Each number is 128 + 24 x the weight over its row's rms, rounded and kept within 0 to 255. Layers, rows and columns count from 0. The size above them is the row's rms in percent of the matrix's.

# layer 8 MLP up, 1792x448, rms 0.0852, rows 423-453, columns 224-335
size [106 109  79  71  69  88  85 103 129 118  94  85  97 100  88  90 113 104  78 121  94  93  79 108  84  91  85  26  91  91  87]
[[ 92 151 152  92 108 103 118 176 126 117 144 102 134 121  89 125 135 126  94 142 135 123 183 136 183 107 112 137 150  95 167 140 111 133 124 153 117 107 137 147 103 158 100 120 133 113 162 134 153 138 115  63 118  96 158 102 167 104 152 131 155 124 118 125 141 109 132 129 138 150 126 110 146  89 128 115 132 135  93 102 150  88 135 121 127 102 141 122  89 157 143 127 136 158 125  95 139 124 178 171 176 120 118 112  83 130 147 114 160 140 152 132]
 [119 110 106 118 135  95 161 119  90 112 141 156 118  96 110 123 109 165 111 116 142 134  85  95  89 103 164 155 149 151  87  93 112  95 145 108 145 169 105 140 133 147 155 167 127 155 125 108 157 109 112  95 186 149 125 107 101 132 112 155 115 112 107 123 120 106 113 149 104 137 165 137 118 103 122 180 139 148 121 140 135 130 144 137  85 149 102 144  82 151 109 152 120 120  96 135 153 159 136 113 140 109 141 101  91 172 110 136 102 124 141 109]
 [112  95 142 115 107 179 143 179 124 142 119 123 158 112 115 137 119 113 130  49  99 161 175 110 142 119 131 119 120 172 148 126  88 119 116 137 117 113 146 137 145 134 128 114 125 137 104 159 117 125 100  94 102 157 111 142 132 112 167 126 168 109 182 131  97 173 132 122 133 138 141 134 144 117 123 124 163 139 170  76 166 143 115 122 101 135 164 124 140 130 104 147 142  97 127 169  93 142 139 107 153 123 150  95 147 139 103 122 119 122 183 163]
 [128 126 157  99 124 115 140 126 118 150 114 128 124 185 107 117 116 153 126  99 174 105 186 118  98 156 107 182 113  90 115 129 120  99  97 128 139  96 123 112 165 190 138 118 134 148 105 114 128 145 132 146  88 135 174 160 127 146 117  85  97 177 166 134 156 110 149  82 114 142 108 167 143 162 130 110  87  96 122 110 139 101 125 125 153 106 125 120 107 119  74 124 149 162 121  93 123 145 134  99 133 156 135 104 119 115  48 134 133 122 178 113]
 [122 137 163 146 150 111 139 118  96 205 100 140  61 146  98 105 138 151 120  81 170  93 186 152 134 151 138 141 131 138 130 139 117 147 104 118 142 140 106 152 115 139 176 111 135 117 136 165 108 117 120 134 159  90 114 148 111 146 123 118 114 135 129 159 132 106 137 153 146  97 129 142 140 109  89 122 114 124 109 145 114 100 102 150  88 124 107  76  93 125 106 125 162 135 126  97  99 142 111 196 130 112 111 138 120 107  96 160 143 144 146 131]
 [162 149 134 170 151  94 172 161 148 107 121 114 142 116 119 184 107 138 121 116 150 130 177 132  50 117 100 139 100 129  81 163 139 133  78 133 196 138 149 156  80 118 105 138  87 145 174 168  82  67 109 119 101 147 130 120  92 137 104 147 135 159 138 154 126 161  99  93 138 104 119 130 148 151 109 107 143 139 101 115 108 144  87 126 109 120  96 139 134 122 146 119 119 127 126 100 146 135 120 127 116  92 126 172 108 151 137 136 100 149 132 129]
 [134 162 104 156 134  98 139  73  98 133  90 139 172 138  99 152 144 124 108 113 165 132 117 149 153 148 132 126 131 140 116 102 129 113 123 140 116 139 111 156 134 132 123 197 149 153 168 142 136 149 165 120 117 103 128 143 130 124 107 136 169 124 112 110 106 165 132 122 141  55 123 133 134  99 126 140 118 127 133 124 122 157 141 129  88  97 108 133 102  89 107 132 117 173 161 135 117 125 167 110 127 143 105 150 111  94 135 125 166  71 146 148]
 [145 121 177 152 148 100 111 122 125 112 145 111 138 128 162  52 137 169 134 125  94  97 168 120  83  87 138 129 130 100 119 100 178 137 155 136 136 145  85 165 114 114 130 137 105 171 150 144 107 158 120 115 141 122 112 138 120 132 133 124 117 122 118 121  85  87 139 138 109 116 139 166 121 115 115 172 142 155 129  91 137  87 143 127 146 125 141 117 135 139 129 105 149 145 112 107 160 120  93  93 101 108 132 124  90  98 128 117 172 171 144 107]
 [116 102 162  98 143 101 137 130 104  72  79 123 137 115 158 136 146 116 176 143 129 128 125 133  86 115 157 166 152 111 121 146 132 123 139 156 125 154 131 128 119 144 143 168 144 141 109 117 134 161 146 168 149 153 139 176 115 142 125 109 148 125 123 161 154 147 123 130 147 119 129 120  70  88 138 140 137 115 119 107 147  96 140 111 150  92 118 111 150 131 147 123 106 142  73 169 127 128 132 124 162 160 120 149 144 139 131 112 157 103 115 125]
 [132 134 110 118 157 101 174 170 145 125  75 131 161 116 152 169 115 145 145 117 117 102 105 150 109 105 111 163 102 137 107 103 120 149 136 105 105 115 147 110 112 107 175 116  96 118 163 116 134 111 137 163 137 155 123 124 107 114 154 128 124 143 168 143 194  93 113 126 140  99 106 128 135 149 144  96 141 126 128 103 151 130  86 159 156 119 156 131 108 109 129 121 142 140 144 146 120 129 151 141 128 105 120 151 150 147 112 103 142  89 126 215]
 [133 137 120 141  99 140 113  89 116 162 121 153 129 122 155  96 123 147 129 139 155 140 125 133 118 112 134 143 154 138 147 169 144 141 121 149  93 142  88 134 143  99 162 156 118  84 145 140 181 143 112 148 149 159 166 117 149 120 169 125  97 129 126 108  79 155 159 172 114 141 149 148 123  96 124 132 137 129 130 152  79 132 145 148 136 115 106 154 121 153  91 121  98 137 144 125 121 143 107 131  88 112 110 153 153 125 160 137 117 141 117 126]
 [138 133  94 131 144 150 125 132 143 130 105 161 100 155 108 113 127 106 153 130 142 111  86 105 151  94 119 145 174 125 120  84 168 133 126 145 155 103 129 122 134 167 101 128 172 144 149 157 115 163 110 157 127 132 106 103 112 132 169 100 107 143 132 115 110 145 103 100 147 158 113 121 108 137 135 175 117 118 103 113 130  94 117 104 135 164 152 136  86 128 143 108  92 167 152 127 165  74 127 169 129 168 146 127 148 157 112  88 103 109 133 104]
 [145 125 115 163 105 136 120 112 178  89  92 176 145 128 119 152 127 137 101  97 124 160 146 125 124 170 130 154 102 155  82 133  96 105 128 144 141 136 141 148 105 183 113 107 158 126 126 115  59 129 153 142 138 140 161 135 166 103 124  79 127 129 119 107 128 168 106  99 124 123 133 176  88 131 112 142 144 129 170 149 110 106 101  77 125 104 116  75 156 142 111 139  81 149 130 147 129 155 147  99 121 165 140 134 119 101 126 123 174 136 126 132]
 [132 113 157 135 118 174 153 128 152 160 127  92 169 153 167 116 151 142 111 147  89 129 115 149 114 120 109 171 148 145  94 142 120 111  94 127 121 126 148  89 112  98 185 148 134 172 143 149 183 143 143 147 161 148 146 144 103 142 162 139 141 121 117 116 119 143 147 146 117 134 133 127 107 166 126 134 159 128 120 122 146 157 132 120 139 117 101 150 118 150 142 142 151 102 130 121 162 150 126 112  80 146  99 131 160 149 125  98 147 113 107 122]
 [143 145  80 142 111 140 137 107  83 131 170 113 100 119 149  67 142  78  88 128 124 148 126 108  91 159 122 105 118 138 148 160 100 116 149 156 133 158 118 155 138 137 152 154 100 125 124 144 124 127 132 111 119 119 113 152 101 105 123 143 170 111 121 107 112 161 178 158 132 145  87 142 139 174 141 118 119 151 185 139 124 138 130 113 121  89 125 144 142 145 118 159 114 128 140 184 136 111  92 127 113 154 113 161 105 147 139 159 106 117 154  99]
 [117 167 156 151 112 171 123 136 187 116 117  92  94 149 109 113 117  94 125  95 138 133 100 104 121 132  74 120 133 138 150 114 139 161 177 164 146 100  96 136  64 132  95 125 104 157 136  93 147 154 139 125 133 138 102 175  87 139 193 128 131  91 109 161 129 136 164 145 132 118  96 114 181 134 130 116 151 139 129  99 124 143  84 137 157  94 133 116 161 113 144 152 125 122 110  88 158 127 159  93 150 102 158 114 157  96 100 123 118 167  97 120]
 [136 159 124 204 123 138 111 106 120  90 122 141 136 140 135 162 180 125 100 113 131 147 129 129 102 144 142 169 116 137  97  97  91 148 131 131 112 107 152 178 108 115 117 108 165 114 169 110 130 110 108 105 116 142 120 141 113 150  92 144 152 148 125 120 140 176 129 164 111 112 147 113 109 125 145 115 120 161 110 110  93 160  83 119 139 112 101 132 126  91  99 120 139 134 131 153 108  87 131 146 100 134 122 130  80 125 107 117 139 145 133 103]
 [148 164  78 104 166 150 157 154 128 147  96 109 173 124 159 139 126 126 135 128 115 118 137 152 130 170 149  98 116 108 136 171 154 128 108 156 136 164 180 144  99  84 115 118 135 148 137 124 157 147 144 104  89 122 143 144 107 136 148 149 145 128 124 121 130 167 140 127 116 172 125  98 122 121  95 106 142 140 130  79  62 113  73 132 106 105  88 107 143 183  88 141 118 145 117 118 152 120 113 165 122 180 133 129  94 135 142 129  85 146 141 175]
 [117 132 100 116 160 107 136 124 111  86 168 111 171 130 100 140 139 126 157 132 154 115 155 121 145 132 139 153 124 159 126 111  97 118  83 135 134  99 105 108 117 125  88 130 153 142 106 104 138 125 119 142 131 130  96  94 121 157 169 138 160 151 130 144 137 132 107 181 153  88  98 117 157  60 116 129 112 123 152 116 135  99 151 159 118 134  72  94  88 131  93 114 129 145 133  84  99 131 132  79 115 123 103 151 139 127 110 147 139 131 110 128]
 [113 144 118 110 129 155 121 137 118 115  68 118 129 118 109 121  81 140 153 143 123 113  92 141 142 116 102 114 127  91 134 146 150 131 104 127 151 143 159 168 126 104 120 110 125 154  98 124 121  98 113  97  84  98 137 163 151 131 126 138 123 138 124 110 130 149 111  60 176 137 121 134 109  88 105 153 107 121 139 137 162 104 104 114 135  79 159 106 148  86 134 160 138 116 106 130 139 122 110 126 122 107 119 127 142 117 162  84 122 144  99 126]
 [156 159  97  91 133 134 114 141 126 131 128 161 127 135 149 124 109 104 130  98 120 116 108  81 139 106 116 159 121 117 115 170 118 163 109 133 121 220 180 101 126 114 101 183 111 137 188 117 142  71 120 143  98 136 150 153 130 116 108  94 135 109 133 135 129  96 107 100 133 146  99 114 123 156 122 159 124 146 144 141 136 168 145 110 136 138 108 151 110 115 139 196 125 126 139  88 142 122  99 125 116 121 106 186 112 131 164 132 100 112 139 101]
 [131 116 163 138 118 147  92 169 101 141 141 173 144 101 110 171 121 145 123  95 107 125 157 119 121  77 153 151 138 120 122  72 121 124  78 167 125 102 139 106  93 175 110 103 133 121 101 111 112 125 125 109 119 129 169 122 146 110 189  99 149 181 173 155 102 141 118 112 137 159  90 108 109  96 109 114 125 114 173 168 116 167 115 154 101 123 126  97 151 126 119 112 138 120 134 112 107 144 100 165 148 112 118 114 135 144 112 113 117 118 118 157]
 [133 143 104 170 145 133 129 195 110 131 125 144  96 111 103 131 136 129 116 133 143  84 132 149  89 115 115 135 133 165 107 125 119 113 118 149 138 127 128 137 113 127 148 153 144 143 155 113 102 128 105 110 117 131 141 102 139 178  97 128  91 126 128 185 112 147 122 131 146 148  90  87 118  94 124 136 144  81 142 147  84 136 127 150 126 155 133  85 109 243  97 128 174 125 109 112 149 120  91 117  70 156  82 114 139 169 137 122 112 118 153 129]
 [113 125 127 159 117 154 117 160 134 158 114 116 170 120  96 138 153  89 132 131 152 158 170  84 134 140 121 118 109  94 112 171 141 109 126  95 110 129 112  88 121 139 103 126  98 134 205 144 100  88 103 148 153 107  98 123 127 119 117 140 140 115 136 101  94 100 144 147  89 103 156 149 132 120 137 121 138 124 125 114 118 106 135 103 138 102 140 129 146 132 159 138 114 156 135 173 104 136 194  90 166 146 119 155 142 115 134 152  86 114 100 162]
 [120 124 135 149 184  94 103 121 146 141 114 132 135 125 111 122 105 100 145 135 132 107 130 100 127 115  86 159 136 181 139 105 119 104 139 138 131 118 113 146 119 117 101 136 122 184 113 158  61 119 164 125 115 115 143 168 139 150 126 142 157 110  79  85 117 113  73  97 121 162 136 185 156 147 119 124 175  92 166 127 115 140 115  78 140 125 141 119 140 185 142 134 159 152 148 147 139 126  90 164  96 124 146 119 117  93  95 130 127 111  97 138]
 [131 129  91 128 111 130 146  83  67 143 124 164 159 192 130 117 133 106 102 193 146 113 102 154 142 103  94 109 129 167 112 122 100  99 130 135 129  90 162 143 114 132 162 104  99 137 127 127 160 107 152 161 126 160 161 188 145 160 154 168 176 109 131 123 126 141 174 171 105 148 140 161 167 124 114 169 133 143 114  92 131 152 124 191  98 156 104 122 125  77 118 106 123 154  96 116 141 150 127 140 107 139 105 117 123 143  88 137 123 104 114 124]
 [147 131 115 131 123 130 132 115 147 151  76 121 155 139 108 147 167 131 116 113 119 137 117 109 110 113  98 148 112 147 111 118 108 138  97 117 159 120 157 186 120 109 180 142 141 163 132 144  72  91 112 101 140 123 134 129  75 119 133 111 146 137 121 120 170 118 139 115 126 113 114 150 108 137 136 152 143 173 121 118 143 116 111 133 120 154  94 132 189 158 114 130 121 106 175 115 125 108 133 158 133 136 115 113 127 122 147  99  93 101 128 157]
 [123  75 107 139 115 105 105 116 144 133 140 131 161 129 110 169  66 106 124 119 151 159 112 123 152 133 122  83 110 108 101 152 137 131 158 169 100 130 152 142 125  86 139 116 140 106 150 141 124 159 158 138 125 143 144 139 169  84 114 108 115 108 117  72  98 175 126 118 132 107 141  89 116 142  77  99 168 138 111 104 123 125 120  77 134 119 168 149  58 133 156 139 161  89 155 123 135 149 108 178 142 135  83 137 139 125 171 132 159 153 153 121]
 [107 150 123 165 123 126 135  75 123 161 128 135 115 107 146 138 142 164 129 103 104 117 118 115 110 124 150 129 167 156 136 136 131 167 143 100 128 117 136 107 141 131 137 139 110 154 116 130 148 120 165 101 100  68 135 149 136 147 140 136 165 128  68 167 114 166 170 160 127 110 113 106 143 124 101  93 160  95 167 147 152 193  85 112 141 141 134  96 161 156 144 155 134 170 137 150 127 149 133 174 106 167 123 122 114 140 102 121 118  84 160 126]
 [110 150 122 137  92 179 128  87 107 132 106 154 133  77  95 136 110 131 157 122 128 152 170 127 152 129 129 134 110 152 132 105 141 126 116 117 130 143 164 118 166 124 137 167 159 119 129 107 124  96  90 128 141 123 175 160 150 144 152 120 105 127 133 171 153 121  89 160 145 130 138 136 110 120 126 104 103 158 158  86  87  96 189 160 115 110 118 113 117 155 152 111 170 110 149 121  90 150 113 140  99 112  96 150 116 192 140 175 130 152 112 102]
 [168 147  71 145 110 113 124 120  53 144  48 135 142 117  93 131 134 150 165 164 122 129 128 148  74 147 143 119 168 144 120 152 110  91 152 100 143 131 152 120 141 107 170 174 136 112  86 104 121 107 118  97  87 165  88 130 105 158 144 125 135 138 148 141 129 107 129  86 139  97  68  99 141  74 122 102 126 153 131 107 102 168 139 103 122 126 135 105 124 127 138 149 104 108 113 129 108 144 128 140 162 100 127 148 154 103 127 153 119 156 151 120]]
# layer 8 MLP down (transposed), 1792x448, rms 0.129, rows 423-453, columns 224-335
size [102 107  80  77  78  85  85 118 124 114  92  83  99  97  91  89 112 106  81 122  92  94  83 113  94  77  83  22  98  94  86]
[[143 115  98 135 147 124 107 122 136 158 144 121 109 152 146 135 145 122 108 137 147 121 109 181 114  98 140 108 115 190 139 111 167 158 155 108 142  69 112 106 138 155 133 130 118 189 141 143 122 139 125 120 167  98 111 139 132 162 136 213  82 111 107 108 111 138 170 137 125 122  93 124 165 126 142 139 121 108 136 134 154  83 124 135 112 146 142 148 143 121 125 145 123 106 112 154 136 168  98 108 102 132 171 131 107 145 122 127 113 222  99 110]
 [141 161  96 125 103 123 111 125 144 184 153 142 108 106 143 134 141 124 120 139  87  98 172 124  90 134 137 108 117 141 146 106 109 104 102 140 152 106 136  91 135 113 119 121 131 158 141 104  83 140 101 105 124 129 140 119 127 139 125 101  75 127 144 144 123 156 134 115 156 163 139 140 125 159 156 136  94 101 127  97 128 149 108 125 120 126 154  88 177  97 133 150 151  93 135 112 120 152 152  66  84 117 122 132 142 143 156 123 120 130  59 122]
 [178 119 110 138  98  93 119  94 149 130  64 106 126  90 147 141 172 118 121 126 110 117 125 175 128 133 133 138  99 102 110 126  97  97 171 129 101 149 120 128  86  99 108  99 134 123 130  88 136  73 119 111 188 122 170 132 106 128 124 115  65  98 138 153 101 164 148 127 108 182 177 152 136 109 113 157 149 125 132 117 139 152 104 171 167 145 117 125 163 128 131 188 138 146 124 126 147 111 140 132 144 154  78 129 137 136 180 115 139 102 174 156]
 [118 139 155 139 126 122 136 116 140  97 115  98 115 120 110 139 113 158 159 111 143 134 105  89 130 160 112 132 148 163 124 129 146 123 118 174 148 109 187 135 143 129  95 102 144 100 114 123 137 173 156 128 123 125 112 177 152 129 161 111  94 113 100 144 150 138  96 137 119 167 142 130 133 107 140 156 165  81 147  99 120 109 140 147 139 153 128  82 123 154 111 124 133 118  91  76 107 149 145  73 159 151 102 143 134 100 121 104 132 161 165 129]
 [139 141 104 136 115 113 115 129 146 149 128  84 110 111 143  94 113 134 162  78 137 131 127 134 137 158 157 105 139  99 125 177 130 149 131 119 126 146  84 124 122 146 112 132 123 137 121 138 144 162 171 163 125 174 154 119  95 157 117 101  87 144 171 124 102 127 103 112 146  97 152 131  93 115 131 144 111 130 153 144 143 164  99 111  92 106 112 153 127  85 118 145 110 116 133 120 119 123 160 150 113 204 136 134 108 118 138 111 128 133 138 101]
 [111 126 116 136 169 105 152 124 132 168 165  96 186 114 142 143 111 147 114 141 134  93 140 153 132 131 129 102 155 180 128  92 138 159 137 108 159 122 152 112  86 191 143 129 130 136 123 157 192  85 160 153 144 127 102 182 102 126 153 159 132 124 125  83 131 125 123  77 126 171 159 125 103 137 116  96 147 140 162 112 159  87 128 158 105 117 142 103 148 120 112 101 171  81 157 155 155 125 162 153 161 126 128 146 108 109 107 150  92 154 153 168]
 [142 113 114 123 143 121 118 141 122 132 135 176 120  86 158 144 122 136 175 124 128 121  92 130 180 131 150 112 160 152 140 141 132 120 140 116 147 120 153 162  86 123 124 107 120 175 115 120 121 160  93 119 141 106 117 135 165  95 154 137 102 167 128 172 142 117 145 121 142 113 121 142 101 120 110 154  89 145 174 129 139 117 165  79 135 109 165 107 133 104 154 131  98 158 127 127 185 118 109 134 118 128 134 149 116 152 126 108 128  92 145 128]
 [109 161 121 164 108 155 120 141 125 117 114 121 104 102 137 120  91  97 112 105 107 128 127 148 160 100 168 113 128 128 143 112 108 143 136 102 123  89 163 157 131  67 144 130 126 136  92  99 151 109 116  94 110 175 106 130 141 117 119 129 129 113 159 125 108 123 109 122 124 114 123  71 134 167 109 125 138 173 146 169 180 111 110 115 127 124 139 125 100 122 121 138 112 135 128 148 131 157 123 124 156 138 101 122 139 116 133 113 139  70 109 113]
 [104 102 141 108 113 188 147 139  88 123  91 153 130 120 156 141 107 113 113 130  80  80 104 130  91 113 108 107  97 155 118 115 104 133 121 134 143 116 143 143 103 142 118  97 160 105  90 128 116 116 165 140 162 125  97 106 152  88 134 119 133  98 140 145 154 129  84 156 115 170 151 164 116 155 111 133 105 126 149 171 142 127 137 122 114 164 117 136  67 132 162  98 191 121 158  87 103 141 162 137 162 141 158 122 141 137  85 104  92 130 114 146]
 [137 103 141 128 110 118 157 135 144  65 148 128 118 128 140 107 150 141  81  85 106 125 135 106 100 111 139 150 166  95 154 147 106 152 109 112 149 130 152 160 129  95 139 107 142 116 158 141 156 151 131  92 158 129 182 153  94  92  77 149 143 119 104 126 127 129  96 157  87 109 148 124 108 106 131 131 138 136 146  97 112 129  95  91 171 141 105 137 108 136 176 125 118 129 110 151 131 158 125 146 119  91 117 120 139 144 100 106 147 112 134 180]
 [160 158 125 154 190 150 189 134 143  97 138 118 153 147 117  83 147  98 121 142 177 113 122 143 145 149 137 163 136 146 172 136 108 135 170 138 217 137 153 124 143 125 136 103 133 106 113 138 138 137 136 110  93 132  77 110 135 146 108 129 166 120 107 164 170 131 111 100 140 140 152 108 109 138 152 130  96 119 132  62 123 104 145 107  64 123 114 134 117 123 126 113 147 119  78 145 117 157 119 132 134 127 131  93  77 130  96 118  93 141 124 130]
 [126 140 119 157 126 136 129 123 130 114  99 180 109 170 172 129 133 129 140 141  99 123  90  99 101 151  79 155 161 123 107 139  92 113 111 132 167 111 123 123  88 137 118 144 111 140 138 128 140 113  81 131 151 130 146 124  88 153 107 155 131 135 110 154 130 150 110 132 154 166 120 194 149 102 151 136 131 137 175 125 149 112 129  88 143 146 114 153 152 145 167 126 109 134 140 136 158 105 104 107 134 127 140 118 147 111 110 147 104 165  97 100]
 [146 110 124 119 115 149 144 148 128 173 133 129 133  87 143 149 125 103 143 106 110 150 138 185 179 125 147 162 105  89 140 118 136 154 120 117  88 107 155 133 146 133 112 113 106 112  91 100 136 125 128 134 114 126 172 142 138 174 119 157 136 133 124 114 100 123 133 144 143 126 120 179 122 122 112 125 103 113 134 120  97 159 150 141 124  82 138  94 159 144  75 125 122 152 171 132 154 127 173 118 128  97 124 143  95 111  32 175 157 143 162 164]
 [121  85 170 123 118 136 140 132  72 134 164 149 109 123  91 147 108 136 115  93 126 125  92 151 120 142 133  85 137 106 151 119 110 157 154 150  83  87 150 135 138 147 141 110 116 132 152  93  89 112 115 107 107  89 110 129 129 126  99 121 173 129 150 110 128 125 119 123 138 135 132 152 136 159 158 115 151 132 107 180 131 133 164 138 117 141 154 115  74 136 153  98 122 136 118 126 128 140  85 129 138 171 126  79 120 156 108 171 118 128 117 136]
 [129 106 100 153 135 149 166 149 121 143  74 109 122 113 121  92 126 134 130  94 130  72 149 142  93 110 120 143  85 130 156 121 128 146 148 124 129 145 150  98 156 130 172 129 117 127 140 119 136 110 104 168 158 149 111 124  81 166 123 116 122 122  73 149 146  93 112 183 144 101 115 163 117 120  92  89 114  98 131  89 103 158  84 111 114 109 125 154 149 170 142 159  94 161 101  92 163 130 119 119 130 108 120 134 143 141 111 134 117 121 129 132]
 [143 111 112 149 132 128 113 100 134 100 103 128  92 125 124 117  89  96 137 187 132 159 167 124 141 108 156 104 125 112 130 118 143 170 145 115 127 149  87 137 105  94 148 135 137 143 124 124  86 118 120 164 152 106  96  82 129 136  72 123 158 139 158 111 117 135 130 150 130 140 170 102 138 166  95 156 131 171  97 191 122 125 134 169 111 157 111 113 112 158 125 130 139 195 140 149 177 103 121 105 119  72 151 138 132 113 156 131 105 138 129 131]
 [157 157 161  80 153 106 145 160 155 116 129 126 122 107 132 102 125 127  92 136 143  87  93  99 175 135 115 135  82 114 106 149 146 122 105 115 157 128 168 152 106 165 114 123 142 106 134 120 113  96 119 148 123 121 138 123  93 128 122  77 137 112 192 112 132  96 116 117 154 129  95 110 103 146 139 149 154 117 100 112 125 103 111 125 126 164 133 134 119 115 124 125 126 125 141 148 137 111 109 182 153 108 123 120 117 153 164 145 134 111 131 101]
 [146 124 122 142 129 168 148 161  80 139 130 190 159 116 104 110  91  94 140 146 132 117 190 109 117 109 138 117 143 144 111 139 140 135 154 160 133 130 134 142 160 102 151 112 101 135 126  97 127 116 124  67 136 125 118 154 118 127  97 148  91 130 163 148 114  73 206 142 143 150 109 142 170 128 119  94 148 105 107 123 133 133 137 151 124 132 143 145 116 133 100 169 110 128 134 136 121 104 148 128 139 110 172 168 117 122 148 145 143  88  99 145]
 [ 99 128 156 148 112 118  94  92 155 122  88 111 121 149  97 139 116  97 104  90  90 132 121 105 133 111 117 135 146 110  80 133 145 112 103 163  91  99 154 142 115 129 164 153 117 129  74 123 149  78  88 105 106 142 162  80 120 151  87 119 117 116 132 131 111 143 120 131  82 154 168 120 162 171 143 126 154 109  85 124 127 116 124 113 160 158 138  96 171 112 127 162 134 113 167 122  97 148 133 113 111 154 161 132 150 160 145 122 118 130 163  77]
 [190 139 124 108 108 118 142 137 109 111 133 158 127 150 193 142 170 174 134 103 124 126 117 112 123 126 129  94 140 138 139 168 146 150 145 120 150 121 119 144  88 121 131 142 154 157 110 112 134 160 121 133 117 126 101 212 112 143 123 138  87 122 151 142 123 151 146 124 122 139  77 135  92  96 129 138 131 131 140 138 130 119 146 111 147 140 123 105 126 104 162 183 178 143 128 154 115 136 124 103 104 149 138 156 162 116 113 148 151 125 166 127]
 [ 91 132 161 150 159 136 119 222 143 153 134 133 122 174 116 154 197 116 107 141 136 148 141 110 110 164 104 137 142 141 139  96 135 119 100 122  89 112 145 174 157 138 147 158 144 121 132 126 117 136 128  95 114 157 112 135 138  87 131 139 168  93 125 141 109  90  88 125  87 128 151 143 132 139  91 140  40 109  88 115 115 116 143 106 115 121 150 145 134 126 133 141 141 165  91 138 102 130 111 141 154 119 128 110 147 125 113 164 146 147 125 116]
 [136 131 140 110 142 152 106 122 125  98  94 118 109 119 136 132 106 122 115 129 112 123 114 130 138 104 121 124 149 118 124 129 146 142 101 147 154 154 128 124 147 112 107 154 134 119 191 123 142 141 140 160 126 144  98  80 113 139  91 107 142 116 130  69 102  81 135 155 107 144 139 164 113 139  79 154 124 143 119 132 149 107 123 137 123 104 116 142 145 140 132 122 106 156 118 101 170 135 157 131 168 144 131 128 112 128 140  90 125  87 173 107]
 [188  98 138 143 134 133 115 133 150 140 173 172 137 109  96 137 162  79 129 120 107 159 121  88 110 169 141 130 139 133 140  96  88 133 130 156  96 168 108 114 146 144 129 105  94 113  97 146 110 142 113 129 152 156 126 188 148 110 108 136 179 144 115 159 165 121 105 112 152 141 127 128 128  97 199 145 119  94 147 126 123 152  90 125 134 109 142 140 159 113 130 144 146 131 131 133 159 137 115 122 130 112 130 164 129 187 170 141 122 100 148 122]
 [146 116 126 150 115 135 133 160  80 144 133 176 129 160  98 112 123 178 121 103 163 139 112 117 126 163 103 140 166 164 133 138 101 108 138  99 125 114 114  98 145 153 108 158 160 102 159 131 110 115 123 109 149 111 108 110 132 114 120 126 159 172 144 117 150 135 147 164 131 153 119 132 157 132 153  98 147 112 122 113 172 132 141  90  67 137 149 154 110  99 133 127 130 132 150  77 150 134 150 141 122  78 192 108 138 148 132 183 168 117 163  88]
 [132 132 128 130 110 152 129 146 126 148 152 117 160 121 139 122 145 136 123  78 132 117 124 130 146  95  93 167 144 110 142 128 139 133 172 109 101 144 150 176 175 141 140 146 119 146 127  84 153 137 144 168 115 176 136 142 120 177 143 123 132 152 141 110 140 135 112 122 180 160 120 122 122 107 129 151 129 137  95 134 135 149 151 145 145 113 129 135 104  87 127 176 137 111 131  96 132 132 157 109 121 116 142 145 133 119 141 146 121 111 150 132]
 [ 96 116 138 143 126 110 112 153 121 132 103 162 132 115 115 193 114 129 135 143 136  84 129 116 133 168 136 121 150  99 120 133 114 127 143 154 113 117  99 103 132  92 108 142 136 111 128  72 134 131 125 105 119 116 102 114 142 124 124 149  80 119 136 164 142 120 141 127 142 191 133 142 175 150 133 140 106  96 121 117 127 145 112 144 111 116 185 166 101 100 133 124 101 161 145 109 125 158 102 167 121 121 119 124 139 135 163  89 114 114 139 123]
 [119 128 153 128 142 133  96 120 108 131 124 140 109 104 115 107  94 100  78 146 178 165 108 130 165 117  95 150 136 126 121  92 154 147  99 161  89 103 104 140 123 105 100 104  97 138 164 102 139 162  81 103  97 167 117 140 142 109 146 124 126 134 102 103  88 105  93 138 123  95 161 142 140 108 146 109 165  91 155 128 161 119 127 120 136 155 122 112 150 122 120 162 195 114 111 152 126 124  89 140 122 140 119 140 134 133  89 143 102  82 144 178]
 [149 116 125 140  99 138 129 111 136 152 134  85 105 123 116 114 190  94 134 186 128 138  93 119 106 102 107 124 132 107 116 136 147 150 126 132 158 139 115 111 117 137 153 100 137 143 178 115 144  99 164 146  98 127 166 165 150 112  82 149 148  98 133 102 106 107 106  99 126 111 131 100  99 135 122 136 110 109 156  92 154 158 135 115 117 115 156 139 135  95  89 130  67 158 143 114 156 151 130 133 119 174 122 162 126 130 127 122 125 191 146 146]
 [133 142 147 155 139 124  98 143 124 122 168 134 130 146 170 152 155 129 152 101  99 139 108 136 132 107 123 145 115 111 129 132 151  89 111 116 135 142 117 106 117 123 130 135 101 132 144 132 116 136 131 104 162 111 114 150 115 143  72 137 158 107  95 185 129 141 147 153 134 115 137 192 119 126 117 127 175 118  83 123 105 182 196 139  94 129 127 129 172 117 163 128 170  65 166 133 128  78 129 128 140 152  96 111 164 105 112 188 200 110 133 108]
 [ 97 176  96 146  71 172 152 143 158 143 129 146 108 136 114  91  94 162 184 158 135 165 113 147 149  94 113 139 114 156 167 137 124 126 131 111 130 125 109  71 169 131  86 111  83 145 123 139 115 142 121 138 171 125 154 127  98 100 100 119 146 144  77 126 158 122 175 133 133 125 108 178 124 157 141 136  90 150 123 157 129 135 170 126  89 109  91 136 148 123 119  84 172 135 118 147 109 118 165 150 135 122  85 151 140 126 177 107 124 131 156 145]
 [117  58 113 126 133 126 151 135 143 134 156 161  94 138 122  91 135 125 144 136 130 114 141 115 143  73 171 103 149 114 122 136 106 122 141 117 148  97 121 120 129 101 133 101 123 116 129 120  69 126 115 119 103 126 139  89  90 118 104 127 139 111  80 120 131 107 128  70 177 121 121 158 119 161 139 104 116 143 162 111 135 157 127 113  99 106 106 115 101 105 108 129  80 139 121 118 165 166 127  93 143 140 147 150 186 177 114 170 137 113 184  95]]